Part of a small language model's weights: MLP 832 SwiGLU, 19.7M parameters.
Each number is 50 + 12 x the weight over the matrix's rms, rounded and kept within 0 to 99. Layers, rows and columns count from 0.

# up: layer 6 MLP up, 832x320, rms 0.109, rows 223-257, columns 128-191
# down: layer 6 MLP down (transposed), 832x320, rms 0.103, rows 223-257, columns 128-191
# gate: layer 6 MLP gate, 832x320, rms 0.107, rows 224-258, columns 128-191
up223:53 40 59 70 32 47 49 45 59 54 59 47 58 59 65 50 56 54 47 52 57 46 30 52 47 56 57 34 57 45 52 71 64 33 25 42 50 93 51 52 54 44 43 36 27 59 49 44 35 58 63 44 61 57 58 50 59 40 56 47 34 52 61 41
down223:74 54 41 58 61 54 45 53 54 55 46 65 55 45 27 42 48 54 49 64 49 42 77 36 52 63 39 53 67 42 48 23 53 50 61 73 45 19 42 46 35 55 64 55 56 27 43 46 63 45 37 49 47 48 40 59 46 43 39 51 47 33 51 32
gate224:31 52 45 67 51 62 50 56 58 56 49 46 47 46 38 40 38 62 58 50 53 60 29 62 49 52 49 37 42 28 52 25 42 40 43 37 39 64 45 27 51 41 50 54 46 70 40 63 47 50 53 50 30 76 87 53 49 62 70 55 46 32 42 30
up224:42 48 47 75 63 59 32 50 51 67 49 47 51 46 53 37 44 65 64 39 57 64 32 59 50 61 30 38 61 43 52 31 28 39 63 49 36 48 43 37 53 47 55 59 54 58 38 62 44 55 49 51 34 60 59 53 46 76 44 43 55 43 46 31
down224:40 59 44 31 51 58 54 20 62 51 47 65 60 56 33 87 54 41 42 47 48 56 55 40 58 58 52 57 55 48 46 63 42 53 41 39 40 39 47 55 24 44 59 34 53 55 46 54 40 57 45 24 57 59 26 50 37 60 57 65 67 53 56 43
gate225:57 56 56 64 66 62 31 56 58 33 54 54 51 45 38 51 51 72 37 63 55 46 41 65 76 62 67 54 44 63 47 64 17 40 49 36 44 70 68 47 54 52 47 39 65 35 45 43 50 52 41 60 37 39 43 38 53 40 42 44 45 57 61 50
up225:54 58 32 49 55 49 27 41 38 59 43 52 71 52 38 50 45 30 68 65 40 53 45 55 42 38 62 38 42 64 43 42 54 38 47 53 62 44 58 64 49 60 39 32 47 62 34 59 69 68 45 45 52 44 47 45 36 43 42 51 71 58 76 59
down225:51 45 57 64 17 52 39 54 46 43 54 27 38 93 55 62 54 45 51 58 67 59 54 45 54 48 47 18 44 39 42 39 43 65 46 50 59 54 39 45 39 46 73 53 54 53 60 63 48 44 53 62 51 67 61 45 54 67 37 54 41 52 34 44
gate226:51 41 40 73 57 56 73 65 58 58 48 57 57 47 48 29 77 54 60 56 40 77 59 68 48 46 45 46 33 63 57 42 46 37 47 46 47 75 36 48 51 56 48 47 55 50 72 55 39 59 60 55 27 59 55 30 53 45 38 44 51 57 46 74
up226:51 66 57 18 41 34 32 44 49 68 55 54 34 34 40 46 37 40 60 52 68 34 67 35 52 54 68 58 45 36 32 60 49 48 38 54 51 50 87 40 70 45 47 61 74 51 51 56 30 51 57 36 77 57 56 55 29 60 42 29 43 49 55 59
down226:66 57 58 64 49 58 63 49 41 56 57 73 50 29 56 59 58 63 55 57 49 44 54 60 66 46 52 65 52 41 72 47 15 59 44 77 59 40 56 55 56 67 31 57 44 40 50 50 66 44 47 56 39 45 35 54 42 50 49 67 43 49 54 72
gate227:71 51 34 37 59 61 39 49 60 48 48 36 42 55 45 44 41 57 53 38 67 56 59 61 25 46 48 53 62 51 47 40 49 48 20 60 38 54 63 38 36 56 39 42 64 66 56 54 69 63 41 43 43 50 33 42 49 25 44 53 46 36 52 53
up227:47 43 67 56 35 52 37 52 51 65 68 48 37 60 42 53 62 45 48 26 53 31 41 54 45 50 43 44 55 43 64 53 54 76 57 51 63 37 39 49 50 37 44 45 62 44 46 58 45 48 73 40 32 56 66 50 60 46 25 45 33 44 67 48
down227:66 57 30 19 50 71 49 45 47 42 62 43 53 48 37 65 41 65 68 65 48 50 52 46 39 50 70 39 36 22 58 40 47 63 41 37 54 55 31 42 42 41 47 55 47 56 70 53 48 51 24 53 70 57 37 49 61 59 47 45 65 35 45 34
gate228:24 54 46 47 58 52 73 49 44 39 71 45 59 51 50 32 41 59 33 55 46 57 41 51 44 43 45 71 19 52 58 53 60 53 50 25 34 82 34 37 52 41 33 36 73 65 32 58 41 55 80 63 48 49 42 38 41 61 31 39 46 47 53 48
up228:65 41 68 64 49 46 50 60 68 37 74 18 60 51 56 43 33 57 41 37 40 69 23 78 52 44 51 54 48 52 19 64 44 45 62 40 60 47 55 34 52 47 50 43 36 45 33 31 46 61 44 26 50 57 57 52 60 36 31 43 44 48 59 42
down228:37 21 44 38 56 42 58 67 68 55 42 42 60 28 64 35 57 55 65 40 49 69 62 61 54 61 53 49 34 51 25 48 47 54 44 42 57 44 50 56 53 47 42 25 38 32 35 50 63 54 54 28 71 47 31 64 51 40 39 54 55 48 48 76
gate229:54 42 28 75 42 54 54 55 58 54 64 43 70 28 58 35 51 51 49 67 51 55 62 64 59 46 44 39 51 50 24 46 39 64 48 36 43 52 29 41 38 55 34 46 31 54 43 63 50 71 54 41 58 53 45 52 20 40 41 62 45 65 54 70
up229:57 53 36 74 58 60 65 81 41 26 48 22 55 38 47 31 52 24 39 42 55 60 49 45 48 29 34 40 33 33 62 58 48 56 50 23 59 41 64 40 67 42 54 60 46 61 55 49 48 55 32 45 81 22 57 47 40 38 66 45 57 48 47 56
down229:71 59 60 41 64 67 56 49 51 58 32 55 39 51 48 68 64 55 59 68 38 54 39 41 69 49 57 38 45 55 73 54 30 51 67 70 71 57 48 19 32 30 72 57 61 57 49 55 37 34 62 71 39 65 61 34 62 42 57 41 42 65 56 49
gate230:45 52 48 49 67 55 31 53 61 67 68 42 57 53 55 39 49 49 31 58 55 47 46 65 68 49 69 45 67 51 55 38 32 67 50 54 58 53 53 48 36 27 27 21 57 52 60 56 53 44 68 66 59 69 55 54 48 65 45 57 60 54 43 34
up230:51 46 40 52 47 53 59 49 42 46 48 46 61 35 70 57 61 25 42 37 30 55 70 57 37 52 57 32 62 32 64 60 54 36 40 57 75 40 58 49 61 60 50 34 75 35 30 53 55 67 56 64 34 44 42 41 30 55 56 47 55 46 74 50
down230:52 70 81 23 77 31 77 34 45 35 59 50 61 50 34 36 29 86 68 50 49 44 48 27 69 34 48 46 43 42 44 50 48 74 54 63 31 54 34 40 58 70 47 50 55 35 58 45 62 55 45 53 68 48 48 60 57 55 48 52 34 36 49 64
gate231:25 45 28 51 17 62 39 41 75 33 70 69 53 33 40 47 64 47 60 36 47 46 35 48 39 44 71 48 52 37 32 63 64 53 63 56 59 58 45 27 50 52 37 55 57 53 46 33 65 23 58 65 41 53 47 29 42 38 55 45 52 40 42 50
up231:28 53 36 63 29 51 36 36 66 51 69 58 47 56 42 46 50 32 48 45 44 57 10 59 51 26 66 44 42 42 22 59 41 48 53 51 68 43 41 38 27 27 62 46 60 54 59 38 60 37 74 37 27 27 63 38 42 50 38 51 45 45 54 72
down231:50 71 43 60 48 67 47 46 44 64 53 71 45 53 55 38 66 52 49 36 48 55 37 34 71 56 50 70 67 43 37 34 46 55 85 60 69 49 56 57 37 47 61 39 41 52 34 67 41 59 49 56 72 43 41 55 44 34 58 56 43 41 51 42
gate232:41 38 28 56 36 53 41 15 64 64 56 66 75 46 44 36 27 51 60 38 40 60 44 32 42 50 50 36 46 40 66 43 49 39 49 47 54 42 45 49 17 74 37 65 47 41 38 52 63 69 63 40 57 60 57 57 57 39 62 52 44 64 49 68
up232:54 46 45 52 47 61 37 51 50 48 54 50 77 42 61 56 34 45 57 31 56 58 68 59 38 52 49 72 39 46 46 57 64 53 47 41 42 31 47 76 66 47 53 66 51 55 39 51 60 56 57 50 56 30 52 50 56 33 71 57 25 52 70 40
down232:37 62 67 46 51 42 68 67 37 57 45 36 40 70 44 71 62 43 36 41 43 50 40 30 37 50 50 58 40 59 34 54 56 63 37 60 80 60 48 41 41 67 38 29 55 50 55 51 44 51 44 64 48 64 55 67 29 60 33 32 44 41 44 53
gate233:43 57 57 62 63 58 34 50 37 58 69 46 33 39 65 54 42 62 29 49 48 72 44 63 29 64 55 75 47 64 51 36 25 46 60 44 63 55 60 51 39 65 34 64 45 46 62 47 57 40 28 42 38 75 42 35 44 62 42 50 44 53 53 62
up233:60 53 61 63 32 35 21 53 60 60 48 39 39 48 44 34 29 52 50 60 43 44 52 75 31 48 39 49 52 28 38 50 38 53 44 34 58 51 62 69 56 64 57 71 37 41 41 44 58 51 48 54 48 37 60 45 53 38 15 41 45 28 79 57
down233:51 44 52 57 63 57 72 57 49 41 51 33 39 28 61 49 70 62 75 56 49 33 48 60 44 44 82 49 51 60 57 54 53 44 52 67 37 56 53 59 46 41 44 69 61 40 60 30 35 35 37 53 49 19 46 44 53 22 64 29 63 55 50 61
gate234:33 54 57 34 77 59 51 61 63 50 46 50 41 51 26 37 44 43 38 46 47 62 58 67 27 59 37 59 30 41 66 39 33 55 38 52 49 66 68 45 52 41 27 58 41 62 54 57 36 54 65 37 57 53 50 43 44 36 57 26 48 69 55 53
up234:36 61 43 45 48 44 54 44 37 60 46 52 57 49 51 40 65 47 40 69 32 48 72 41 71 35 42 51 53 34 47 59 38 39 48 56 66 20 43 50 75 42 78 47 60 59 37 50 50 72 44 50 57 51 53 44 51 66 51 70 33 57 49 53
down234:65 36 51 41 52 58 59 49 54 29 40 31 34 41 50 36 36 71 83 35 47 74 49 46 36 25 59 45 20 52 33 50 29 49 55 49 40 50 37 55 49 36 57 55 50 57 62 39 45 49 63 64 54 49 40 42 49 48 39 49 60 55 40 40
gate235:65 64 52 54 56 50 45 56 39 59 50 41 52 49 34 62 62 48 41 57 54 47 67 54 48 62 43 46 44 46 62 46 61 40 39 49 53 34 52 38 56 58 51 61 48 43 37 49 25 55 70 42 41 60 45 38 32 50 51 41 45 56 54 58
up235:54 41 75 72 52 51 47 39 56 34 49 55 46 44 80 68 62 58 38 68 58 54 66 43 59 33 53 30 38 51 41 48 55 78 72 65 41 45 50 47 38 74 42 46 48 62 28 44 37 57 51 49 50 42 50 46 47 52 47 48 69 52 54 53
down235:56 45 28 53 43 51 41 59 60 57 35 48 61 52 43 47 70 64 42 27 38 50 39 56 53 63 48 55 66 68 60 54 54 45 67 44 52 52 47 53 57 50 72 53 40 47 57 47 50 37 43 44 38 67 82 59 33 41 48 51 50 60 50 65
gate236:61 48 57 58 36 49 46 32 54 51 77 50 53 53 39 53 55 54 48 61 76 65 57 34 54 46 61 31 53 59 39 40 38 49 58 29 58 58 23 49 55 48 39 44 43 50 60 48 42 58 46 68 45 71 60 48 41 34 68 56 48 60 40 55
up236:52 51 56 09 38 48 54 50 63 44 48 51 59 47 63 39 44 44 58 27 47 42 48 41 27 60 36 59 58 41 51 66 40 36 59 64 71 53 61 55 37 42 58 55 49 45 63 40 21 14 54 44 58 57 59 46 54 63 58 55 41 56 46 31
down236:83 36 54 60 54 59 54 67 43 51 63 56 42 44 54 33 39 55 60 76 68 49 39 45 70 35 52 56 47 70 37 36 08 48 58 42 58 53 31 60 52 50 25 56 50 42 56 57 71 63 46 55 56 31 56 63 53 48 49 67 41 41 53 55
gate237:34 49 51 34 54 75 57 54 54 75 81 57 50 39 57 42 28 49 51 18 52 66 44 56 43 26 39 52 46 58 50 30 45 57 25 66 56 46 49 61 41 54 34 38 32 44 45 43 33 45 55 49 40 30 38 37 32 39 47 44 60 57 32 40
up237:60 63 39 42 69 69 37 67 67 45 56 42 39 51 52 56 47 61 60 51 66 32 66 68 58 68 31 28 63 48 75 33 45 38 36 51 66 47 55 50 59 64 44 41 61 35 46 62 79 51 43 50 32 40 64 40 40 66 61 46 65 42 68 58
down237:50 32 51 57 50 43 42 56 39 58 57 45 43 52 69 48 44 56 48 36 28 43 37 47 40 58 43 33 53 40 44 37 32 42 77 58 47 52 61 46 42 46 44 64 34 59 48 35 52 42 43 50 72 30 49 50 59 47 67 45 53 56 43 56
gate238:29 57 39 57 61 67 64 52 56 46 54 39 49 41 55 48 36 33 70 55 73 63 49 44 63 51 65 34 50 32 49 44 30 40 78 38 45 42 45 61 61 47 52 29 59 50 71 58 52 69 26 32 69 46 78 25 28 54 48 60 36 33 41 63
up238:41 51 49 60 44 57 64 42 48 46 55 56 60 65 19 75 32 66 54 47 56 45 35 42 56 54 21 46 48 75 47 42 66 52 48 53 35 78 47 64 42 46 56 49 34 25 51 69 37 49 37 44 44 45 60 40 38 55 53 49 45 17 35 72
down238:49 38 56 32 55 59 63 59 44 57 61 56 77 67 52 66 46 59 60 56 65 51 30 55 58 47 35 29 55 51 45 68 52 38 41 50 27 62 51 14 53 38 57 47 50 58 43 31 38 54 62 56 50 63 41 46 67 54 49 45 63 63 35 32
gate239:41 41 19 53 63 58 84 65 55 42 60 47 54 38 55 54 40 48 58 66 58 55 52 73 53 67 61 37 34 62 70 50 34 57 40 35 77 44 66 35 56 44 45 47 53 28 59 46 42 61 42 43 58 36 52 33 49 54 58 55 22 43 43 53
up239:63 63 51 36 43 66 64 80 38 56 52 41 42 44 63 50 50 26 47 48 41 46 42 34 56 45 64 68 38 65 39 33 51 52 49 54 47 59 48 50 46 51 51 48 40 34 38 62 31 44 27 58 48 60 46 52 40 33 46 41 60 50 72 71
down239:60 47 61 59 78 48 55 35 56 31 47 59 38 46 32 75 72 55 51 59 55 67 63 50 69 40 30 59 61 51 37 46 50 50 55 34 63 59 51 58 71 28 48 39 53 51 30 50 51 38 62 31 36 42 58 47 64 45 43 38 53 30 56 47
gate240:28 28 47 81 29 46 58 42 53 48 58 37 57 54 64 36 40 47 59 45 69 68 49 59 54 41 35 60 68 51 71 74 35 33 48 53 45 59 41 50 65 67 45 42 45 37 62 42 38 41 39 63 26 68 64 42 43 54 47 64 36 45 55 51
up240:38 46 63 48 52 58 57 45 32 67 32 65 46 51 42 34 52 68 47 39 56 54 43 54 51 41 62 43 51 48 58 53 48 47 51 76 43 48 58 35 45 52 51 43 76 45 43 67 68 54 58 56 39 60 38 44 56 45 42 31 50 39 37 27
down240:37 56 39 56 39 38 60 67 26 54 60 41 28 36 59 38 46 28 40 43 55 49 69 53 47 48 37 29 49 54 48 48 47 68 23 28 46 53 72 74 49 48 40 31 36 42 42 60 38 64 42 32 58 49 40 76 48 52 46 59 63 53 50 56
gate241:37 70 47 56 57 63 46 62 67 40 54 46 40 48 71 42 74 65 52 75 46 51 89 51 71 44 35 58 60 67 50 20 62 43 56 52 53 45 31 61 74 30 31 50 74 25 66 60 92 36 55 57 47 43 67 46 37 64 55 57 52 47 50 68
up241:45 58 50 31 44 35 18 54 49 47 72 50 62 58 50 56 39 53 32 52 66 52 29 44 50 53 48 53 44 65 32 39 44 54 34 48 56 63 60 56 23 34 39 59 64 60 46 54 38 23 34 53 41 45 53 60 66 66 73 49 45 67 32 47
down241:22 58 53 39 50 48 45 47 59 61 39 51 68 44 51 27 36 24 29 23 66 38 43 67 23 71 42 52 18 32 28 55 56 33 41 37 57 49 40 34 63 67 62 41 36 58 42 51 58 46 51 42 37 59 46 35 46 54 39 47 40 39 50 48
gate242:57 60 40 38 62 42 59 39 49 58 45 58 62 41 68 41 45 57 40 42 62 37 54 28 49 71 43 39 62 56 42 51 32 65 52 29 47 65 25 52 46 30 45 60 45 32 54 36 65 43 40 28 47 70 55 58 42 47 47 53 43 29 40 46
up242:35 53 46 43 70 49 39 58 36 39 46 48 43 53 57 50 53 25 47 48 31 52 37 49 71 33 44 60 61 37 47 41 47 58 42 68 48 45 45 38 47 59 53 53 47 20 52 45 68 59 14 75 37 35 37 45 57 56 64 51 47 70 29 49
down242:79 45 54 62 47 58 54 38 51 56 39 54 59 48 25 65 32 56 56 47 52 38 53 46 38 54 46 33 78 48 51 59 50 51 53 49 49 51 61 62 63 35 53 80 56 50 41 39 42 59 67 51 50 66 55 54 49 40 36 35 59 35 53 54
gate243:45 49 45 85 44 51 38 78 20 59 76 46 36 44 45 32 49 48 51 49 43 45 40 46 56 41 67 50 52 54 46 50 50 31 35 45 59 44 30 46 46 50 26 66 35 42 63 45 32 67 52 55 41 54 75 55 36 39 31 53 48 49 65 36
up243:76 45 39 86 62 45 46 46 45 47 51 42 32 58 49 41 58 46 56 51 48 49 51 62 48 61 64 30 45 39 80 67 41 37 31 52 36 45 44 42 56 58 45 40 23 54 55 63 51 35 32 57 54 54 62 49 59 39 46 42 37 38 88 42
down243:38 45 63 52 52 41 48 57 53 42 54 58 36 54 39 40 41 35 61 64 39 56 45 49 54 61 29 46 55 58 49 70 69 45 43 40 40 39 39 34 46 44 50 53 40 50 39 52 71 70 18 55 48 35 64 56 61 32 58 53 67 57 38 60
gate244:43 52 45 61 59 62 55 46 50 25 56 49 65 43 44 35 68 57 50 33 41 58 46 58 49 62 41 46 38 56 49 52 56 41 59 61 53 77 58 41 55 26 40 40 42 40 69 36 65 37 46 46 39 55 46 54 47 36 46 45 60 41 65 43
up244:47 48 60 42 55 38 34 46 42 69 50 49 46 48 44 39 58 36 44 48 67 64 62 49 44 39 53 67 35 40 45 45 63 70 27 54 48 38 44 44 58 72 50 62 75 57 58 61 37 56 66 53 58 48 77 41 46 51 60 47 44 51 33 61
down244:52 50 54 47 31 52 48 52 39 48 52 45 56 53 62 47 51 41 60 54 48 63 39 65 48 31 52 61 72 56 53 71 67 43 38 73 62 59 65 50 58 53 34 66 45 51 71 36 51 57 44 49 41 43 72 24 59 64 52 40 62 43 60 66
gate245:53 63 59 51 53 58 22 80 47 35 66 60 63 43 46 60 58 38 60 33 49 43 32 49 31 51 46 64 64 42 37 45 39 43 45 36 47 49 41 65 49 59 35 47 48 41 62 67 44 57 45 48 40 33 46 48 45 37 70 61 45 53 54 38
up245:39 50 61 51 45 32 58 32 66 55 48 53 61 48 68 46 65 56 39 55 50 44 37 51 74 48 58 77 45 54 57 48 53 41 54 68 49 43 64 43 51 44 51 41 44 60 47 33 54 56 60 50 63 63 48 60 48 70 47 52 44 66 43 36
down245:61 60 43 64 64 53 56 35 49 50 56 31 27 58 40 48 38 63 60 44 63 49 49 53 64 40 61 66 33 32 40 66 42 53 49 50 49 48 46 52 50 46 46 72 68 63 46 68 65 32 66 61 43 48 62 46 36 53 52 66 57 42 63 61
gate246:49 56 56 46 51 47 68 60 32 80 54 39 60 51 57 54 66 38 48 70 50 79 60 70 55 61 53 42 36 57 46 52 74 36 41 59 56 44 52 48 54 44 42 46 49 44 45 49 37 65 42 40 32 59 51 51 34 27 52 47 37 58 49 79
up246:59 36 66 61 58 29 61 66 40 41 48 53 46 53 25 53 57 48 42 47 61 52 43 65 49 41 47 42 23 66 53 46 54 56 44 59 38 61 62 48 35 52 42 45 40 50 65 86 31 64 56 41 51 74 73 48 52 34 55 27 50 64 46 41
down246:43 52 43 47 37 49 17 32 69 38 32 34 60 64 51 48 21 60 61 57 61 57 39 33 45 54 98 50 54 53 26 46 68 42 46 58 68 55 44 64 60 68 55 44 45 60 43 41 70 50 47 37 39 39 67 38 48 76 58 62 49 39 48 50
gate247:55 69 51 60 64 68 50 52 56 48 57 24 69 52 62 64 42 51 61 60 53 59 64 54 46 44 38 45 49 35 49 58 40 46 49 73 56 57 57 50 55 61 48 47 56 44 45 40 33 39 76 57 61 59 38 37 53 61 39 54 59 50 44 55
up247:55 50 36 78 36 43 39 33 31 44 63 54 33 56 62 47 67 65 40 66 46 35 29 50 73 29 66 34 49 55 40 59 46 44 60 55 56 61 53 48 53 56 49 34 63 50 48 66 57 41 41 53 69 46 50 39 48 30 57 73 56 49 64 69
down247:70 66 32 18 46 53 51 41 68 63 50 49 41 44 50 57 61 65 47 79 59 50 64 70 52 55 38 49 63 50 37 43 62 58 52 73 40 33 57 65 66 48 18 70 50 54 53 24 48 59 53 23 49 48 41 56 33 60 43 56 47 35 64 66
gate248:39 48 38 59 50 59 53 47 52 65 48 29 36 47 18 40 52 54 49 49 63 59 40 67 29 63 60 49 62 46 60 51 62 59 51 48 47 46 45 45 45 43 40 60 35 28 60 27 49 65 70 49 69 47 59 51 28 56 27 48 55 70 28 53
up248:37 18 41 30 57 34 41 61 56 41 59 41 34 49 31 34 66 32 64 46 66 42 61 30 29 80 52 56 71 41 76 59 48 51 23 44 38 26 51 53 42 28 56 39 40 13 22 64 64 61 45 71 44 56 56 37 47 56 41 55 50 47 55 49
down248:40 59 55 57 41 35 17 44 36 65 42 47 44 35 46 41 35 49 66 40 64 45 53 23 42 57 43 54 41 33 52 55 55 52 57 55 74 63 40 52 55 51 60 54 71 51 29 49 26 82 39 42 46 43 39 44 38 67 48 88 59 35 59 29
gate249:45 64 27 32 64 48 48 62 57 47 71 28 58 52 73 51 51 55 48 61 58 58 42 52 44 40 54 52 47 58 40 62 49 51 36 56 51 54 47 47 55 32 42 54 32 50 38 43 27 59 42 50 37 65 62 40 31 46 74 67 46 43 42 61
up249:48 54 50 49 33 57 55 45 41 38 56 68 66 43 50 56 45 65 54 33 52 70 42 49 40 71 51 47 50 80 53 64 80 63 51 45 64 34 51 60 42 63 46 40 61 57 60 45 62 45 56 36 32 49 45 58 49 73 56 30 48 62 40 24
down249:55 40 58 47 63 22 64 63 48 58 49 65 26 56 19 33 54 58 58 35 38 57 45 50 73 56 42 37 56 41 54 67 53 29 28 75 42 58 55 35 51 43 61 59 49 64 57 47 49 54 59 63 66 65 52 53 53 49 55 74 49 59 55 75
gate250:51 51 48 35 63 53 71 50 64 56 45 31 49 40 62 53 55 51 42 50 45 46 58 47 42 75 55 76 42 30 48 57 47 29 34 57 39 52 32 29 56 22 36 50 46 20 46 41 57 55 50 43 29 54 35 41 18 53 58 65 45 41 66 52
up250:49 58 42 77 52 44 62 36 45 33 67 37 54 50 36 36 39 56 79 67 51 43 38 56 35 34 62 38 37 47 28 49 50 48 36 27 42 66 48 34 39 84 49 34 67 70 60 68 56 62 60 45 55 51 58 48 75 65 25 51 66 72 46 52
down250:46 51 57 39 40 39 58 40 56 65 53 67 72 46 52 45 41 38 35 50 60 71 46 43 57 59 26 53 60 38 34 51 54 54 49 37 53 51 56 72 71 44 34 55 69 62 40 58 32 67 31 43 56 36 28 55 37 52 34 54 44 25 59 52
gate251:58 50 57 65 63 43 46 65 71 56 63 54 51 48 56 54 50 48 62 31 37 57 41 51 41 44 45 46 24 73 24 65 56 44 53 39 42 54 50 46 45 40 48 50 43 41 66 49 44 51 55 33 54 49 42 30 44 38 52 63 41 58 47 56
up251:39 31 57 67 53 58 52 53 46 54 49 50 49 47 62 32 43 35 51 52 48 25 46 48 41 43 37 53 51 69 58 55 35 63 53 40 43 40 61 56 30 60 44 64 41 46 70 43 48 53 41 34 67 56 37 70 40 52 57 45 46 56 45 65
down251:47 64 45 48 56 62 62 44 51 54 72 48 54 55 55 46 44 56 43 57 47 47 62 64 38 44 48 55 54 63 43 75 46 53 69 39 55 55 65 42 44 30 29 58 57 55 35 56 32 52 60 56 60 43 30 45 48 44 56 35 51 35 60 61
gate252:53 51 34 26 52 45 58 45 62 47 68 53 46 50 51 46 32 63 52 51 40 53 50 81 36 45 59 56 44 58 50 42 34 52 62 47 36 47 88 42 39 39 39 40 38 53 72 39 66 55 32 41 75 53 55 41 40 61 62 79 52 47 46 57
up252:55 80 34 45 28 54 39 60 41 46 55 64 42 45 39 62 61 59 59 58 86 49 59 52 67 61 42 57 35 36 52 39 50 49 37 44 56 39 44 52 64 33 52 38 42 58 64 57 66 36 60 55 52 43 17 59 36 47 53 61 44 43 45 49
down252:36 58 69 67 61 36 49 52 68 44 61 34 64 50 48 61 56 39 44 54 40 50 29 52 66 49 61 43 27 49 60 58 49 41 53 37 62 56 33 53 42 65 60 47 66 29 35 51 39 48 61 53 01 65 60 58 42 35 47 51 50 71 93 41
gate253:65 49 52 40 42 64 59 70 62 56 43 31 28 44 40 22 54 57 72 44 38 55 37 57 34 45 32 64 63 46 69 57 53 55 43 62 65 52 32 56 48 53 49 42 79 21 44 66 38 47 60 65 59 22 53 37 30 37 53 50 46 42 66 60
up253:60 30 29 62 74 63 60 68 38 35 44 42 54 36 27 52 58 48 26 54 32 62 53 62 58 66 33 54 53 55 47 50 37 47 49 40 49 49 40 50 71 75 48 59 48 60 50 55 45 52 52 57 61 64 71 56 43 39 44 45 20 27 50 43
down253:62 59 54 53 67 20 48 29 55 75 55 44 50 33 34 60 61 54 51 65 73 62 64 44 50 45 55 46 73 55 44 62 44 57 71 65 36 55 67 49 67 37 52 53 42 58 39 68 61 61 47 61 55 47 34 69 54 46 65 73 55 67 61 51
gate254:61 51 45 32 28 81 49 39 25 63 59 31 51 47 23 28 64 65 57 60 78 40 41 73 36 50 46 59 38 46 67 42 66 46 46 41 51 63 63 36 42 51 46 55 42 39 60 49 42 48 46 35 39 60 49 44 53 44 59 37 42 66 60 70
up254:58 55 66 33 32 62 62 48 49 70 49 47 22 61 34 53 77 51 56 47 35 51 35 62 51 40 39 57 30 48 51 23 46 51 65 44 56 47 31 39 69 51 52 48 52 49 63 69 64 44 44 65 50 46 59 37 57 39 58 33 68 52 76 82
down254:26 42 24 54 27 36 45 62 64 61 57 57 45 66 57 65 44 48 63 75 51 71 62 34 56 48 68 46 32 38 58 48 59 62 43 38 61 62 51 49 46 53 49 37 50 55 38 37 57 50 48 44 28 65 54 53 40 46 44 37 56 65 62 45
gate255:58 57 35 24 39 67 46 55 50 45 55 32 53 57 47 36 54 59 44 48 55 63 34 56 64 38 56 38 46 69 43 22 55 59 53 55 55 46 26 48 40 37 29 39 60 47 55 52 42 46 13 51 76 64 41 43 44 54 53 37 62 44 43 52
up255:25 46 50 55 67 62 45 74 37 62 74 40 34 46 52 38 36 60 53 50 39 65 54 46 43 49 47 53 54 56 68 38 27 59 34 30 42 59 51 43 62 52 38 66 63 43 51 47 30 44 57 56 43 51 59 42 66 60 27 17 58 49 63 70
down255:66 50 54 31 55 45 57 48 55 37 60 56 44 66 48 55 38 48 53 34 48 44 50 45 48 70 32 53 66 66 52 46 42 52 43 72 55 46 38 55 45 52 70 47 40 39 61 45 56 42 51 49 51 42 49 60 51 40 42 54 69 44 47 41
gate256:38 36 54 63 57 66 60 54 65 45 59 42 42 48 41 49 54 65 60 33 78 48 56 79 23 40 58 33 48 29 50 48 64 67 38 52 35 65 32 54 67 52 44 48 66 65 51 44 44 46 50 47 36 68 62 49 50 53 51 28 44 54 41 55
up256:57 56 56 12 44 46 55 53 48 80 38 54 52 43 56 58 53 42 56 41 29 30 14 33 50 46 25 63 51 60 64 43 43 34 31 57 59 45 63 32 62 34 50 59 43 42 50 60 63 70 55 65 42 57 43 43 46 49 48 56 44 37 49 47
down256:61 52 54 52 43 37 64 40 45 39 47 46 46 21 62 74 52 51 43 65 49 38 32 73 60 57 52 59 78 37 33 61 34 21 65 44 50 52 43 47 55 40 44 65 47 69 58 24 47 54 70 53 65 17 53 52 48 54 39 29 63 59 57 46
gate257:47 50 49 20 47 52 45 60 45 59 44 60 39 51 66 46 49 51 55 38 44 61 49 52 50 65 56 59 33 64 38 33 49 50 45 41 37 62 54 45 59 66 48 53 59 43 48 44 42 56 70 60 50 35 46 49 53 56 47 50 71 55 72 45
up257:61 60 54 74 41 53 42 67 63 33 62 66 35 60 42 38 34 51 52 58 42 43 55 56 37 47 43 24 53 51 61 56 53 53 36 52 45 42 46 59 57 62 49 51 26 29 43 62 58 47 41 57 50 63 71 49 48 51 36 48 37 37 54 70
down257:32 60 45 30 46 69 33 43 57 49 37 40 67 71 70 32 67 47 60 50 55 51 45 57 53 58 51 58 33 57 57 39 68 64 58 74 36 54 62 57 52 71 50 32 55 78 56 54 46 33 46 54 46 35 58 44 76 43 46 64 49 60 35 55
gate258:48 54 49 66 55 64 48 61 59 51 50 66 40 61 52 58 47 72 70 44 37 61 27 60 62 57 21 28 29 47 42 38 50 50 25 42 35 58 44 45 62 40 50 45 43 52 40 35 42 45 64 60 59 36 47 59 53 34 21 55 55 45 49 77